From a checkpoint of a small transformer trained on Wikipedia: tied embeddings, 320M tokens.
Each number is 128 + 32 x the weight over the matrix's rms, rounded and kept within 0 to 255. Layers, rows and columns count from 0. Numbers have three digits each.

# q: layer 9 attention query, 128x160, rms 0.0978, rows 0-36, columns 0-31
# k: layer 9 attention key, 128x160, rms 0.101, rows 0-35, columns 0-31
q0:083051131135135130146166151144131147093107117124036160078150131092151128077123138204152117080118
k0:077128146106086122157142132129125140144125141136076145081088116119101154115126195136131066133166
q1:143084190145116175132103176147099145073146152093195097141087170105107144087109156159104073111104
k1:063097080095225156112162140079142204068119103154089139101144125126117106108120227136147169153163
q2:130139154107090091111105119087139126163106156104135111145124090112186149095175074160133174134183
k2:125176094103094058043107068066101168171132072178066105081135072156125135136183055155116143144098
q3:141157154130152179117149107081087116165147052149085074156147099129112086161079188122133090196100
k3:174119160156141156174112100028103074189110125052106110103102104131054088098090168058215144150081
q4:119130167093128152097143184070190135063135130108100147097110131108130084182104119148154112162111
k4:151120145127133117106167210100157128114110147114067171111138129100163097156133167065103143181134
q5:052135140173149076105120107116131153120138116065122123121140134189125079218107078103128098157125
k5:155165112134136019113101182105111137137126108037102134175095105118200114173052137141136102096166
q6:126094126117105137084124080112118104181062095127116163070119061148148110119157150155106107091169
k6:142178111123061136112122117090140104130071144117182158148114081115135049138147056146056175150139
q7:060146170059126082161144103099056121126141198140103168092167145182113123126112148063175067158067
k7:117090152086140111171102068090133130085108079100185151156098172156132199172164167160131094118071
q8:120073133141114059081163124109106097079192149136146118151164130109123120089176097182103153103089
k8:102110099024031114074058181139171113130137158147154118123085112151137090137116108157130099205136
q9:132088120177125120106117133114127193103081118164108071097115191149139164107205094199156111098106
k9:050130236113168109091138121189085154063169170120103078165071146110118118127125104231110114115124
q10:134113125071125175121111140094100169086086111160122168155166151178051076250163125091184221065109
k10:160026075120136193093131133082107070110159129113084113063132145092120075169129169115197175158115
q11:098101124117141132146121148074133156216120124139202175154126192105136127095113096174133112191150
k11:066122111141165164087074134094123190149138088149207168176198154119117127054089122084110108157042
q12:097097138059057212185131098142141153088107131067107049146134134109133156145201121028177151134153
k12:113088120111152093098201144147109130162104182168196099108133151100188159143132093131140122159137
q13:132135168132126176106204124089029084177093110078041031128182105155159092106103109150103102119099
k13:141132126097117157110185106080067061090190147145104064124155183144188113142120033156064124080101
q14:070162091176078094129202116095083121121126167135104097114118180198071128152109139168165172199084
k14:126171154139148108158171139201083137148120073103115104162117090189133083114177064078116100079155
q15:106110120153156098158119165107176120159074101161125160144119176124187078103107098068120148073118
k15:154088213090094162219141226086106173115127178132016116158093173151158152156120085133163116090142
q16:110096134117074205190098089118115144137126135113146130006129132181150201097079145161124177102169
k16:109100104182049186155165059110152148186139148121129125127164102169155078149093131099044135076188
q17:114104097130110097126142166083136113085104093113130165121114085034079136156074102151176133154139
k17:072176123111147110120145142142106150095142105082170121108150129082110105113092099180180150104174
q18:148155108163206044142113125095092106095160181067107154065129139099138136177145104175118099118213
k18:119143142170171144099165175149159080124121139125118110144119147179051151111109119157119082114185
q19:087157104146127111116155160114141149153110142078050116143151160161098135153102062134131123041063
k19:160130129175121175096193209135119183118157146135105125131115123164073170118081098121154142100092
q20:195083184130122094138125164112068082129200112154089107168082119142130157044117184127158124137157
k20:097130092077109186140139205174173117138126131150084111134166117115144098079153150185131121088106
q21:113153123204176132191098139153135071147147121103032116129164158107184105195136096176138154137177
k21:192176181196147097167164092059147098157117149165115120113137229084119131147134157077174127106180
q22:159079139092113116113168087091160183077156177135098122096085168120137112156156115140137186157125
k22:107068102056045119112181119136174141148126113119111073128108093166113116086169176141124116137155
q23:139070194167173141168144163152126182105172101210104150125141131105137169106104117100087168168180
k23:119123140093255197167157181134188183147172111199164068121140151109161177117125122165145186126188
q24:202195165132126137172167078082168108188104062096108121093189168094122125093084124108076126083145
k24:175154086195129170117138073098197106141109254095121159152102128122151130095091117121173106067081
q25:191144062166195083117114159152180158120133129180128097182151155104093070156107167177126098089140
k25:102141127134156088167132129169115117128152149150059080178111161119150099139139199100112151164126
q26:166110162181131113136122171070151148153011088138154088162120107203180219136007102164112144143184
k26:112108099167100099104158113181192084136092139103143136098100128112181086179108083167169144151124
q27:129176189157100135078166115103112128157178129145113152138106141120074146107132143187141158121081
k27:123125169164088094132106162133141108136162136106068136207139107119122122097120053144102177129139
q28:084127084138143130099149094147083112160120171147134186094061123120128089124128092146096149150094
k28:113116111136125064135159121153077077175162138083160126095095129111054143155168102168102118080129
q29:082126180089095107145087153104065130113166110182129060107187094123104140208062106063124121129141
k29:101181070156178136140137112107080095156148155150194122139109174072175154183157129135129114126127
q30:135071098121076105136148066105083189093094157156141195168102108101085082130025119161109111091118
k30:147053117124087160149136175077112092103112145175173097085114121172122155153096111111108156095138
q31:123067145161185136134120086115149094103229037086154130072165083192119133106134112162118089118157
k31:183146051122196177097166097099107147098140114132090097102061096114141102015114129082150123159147
q32:146099076125169111165176144189129096121123100205094108124172128175146097135129136145108147145126
k32:237104113119183143168090090157160110104124138119108092081072120186169097117159105136113197168110
q33:125135154150136134112166115158118103128129108182152192150075140090138063181156177113136164098096
k33:138112146134185039111189053164049124091092116074202137148126127044153130145173198167145152121125
q34:158151065126147169144094070099090119115147138092060049056098142157080104122111048122157140115123
k34:111105057140113106174138191050113188187081119081193049135133195171106113101078092135210125102094
q35:137196151164152134104101091133167194173175192068105140099137109129165158122133091070168177143157
k35:087090124126172113060107151134161102207111146142127135159142101187103125119175126111133182120171
q36:183140065166106153111128068123167098073142130081114184135175170105170152119125164151130148096144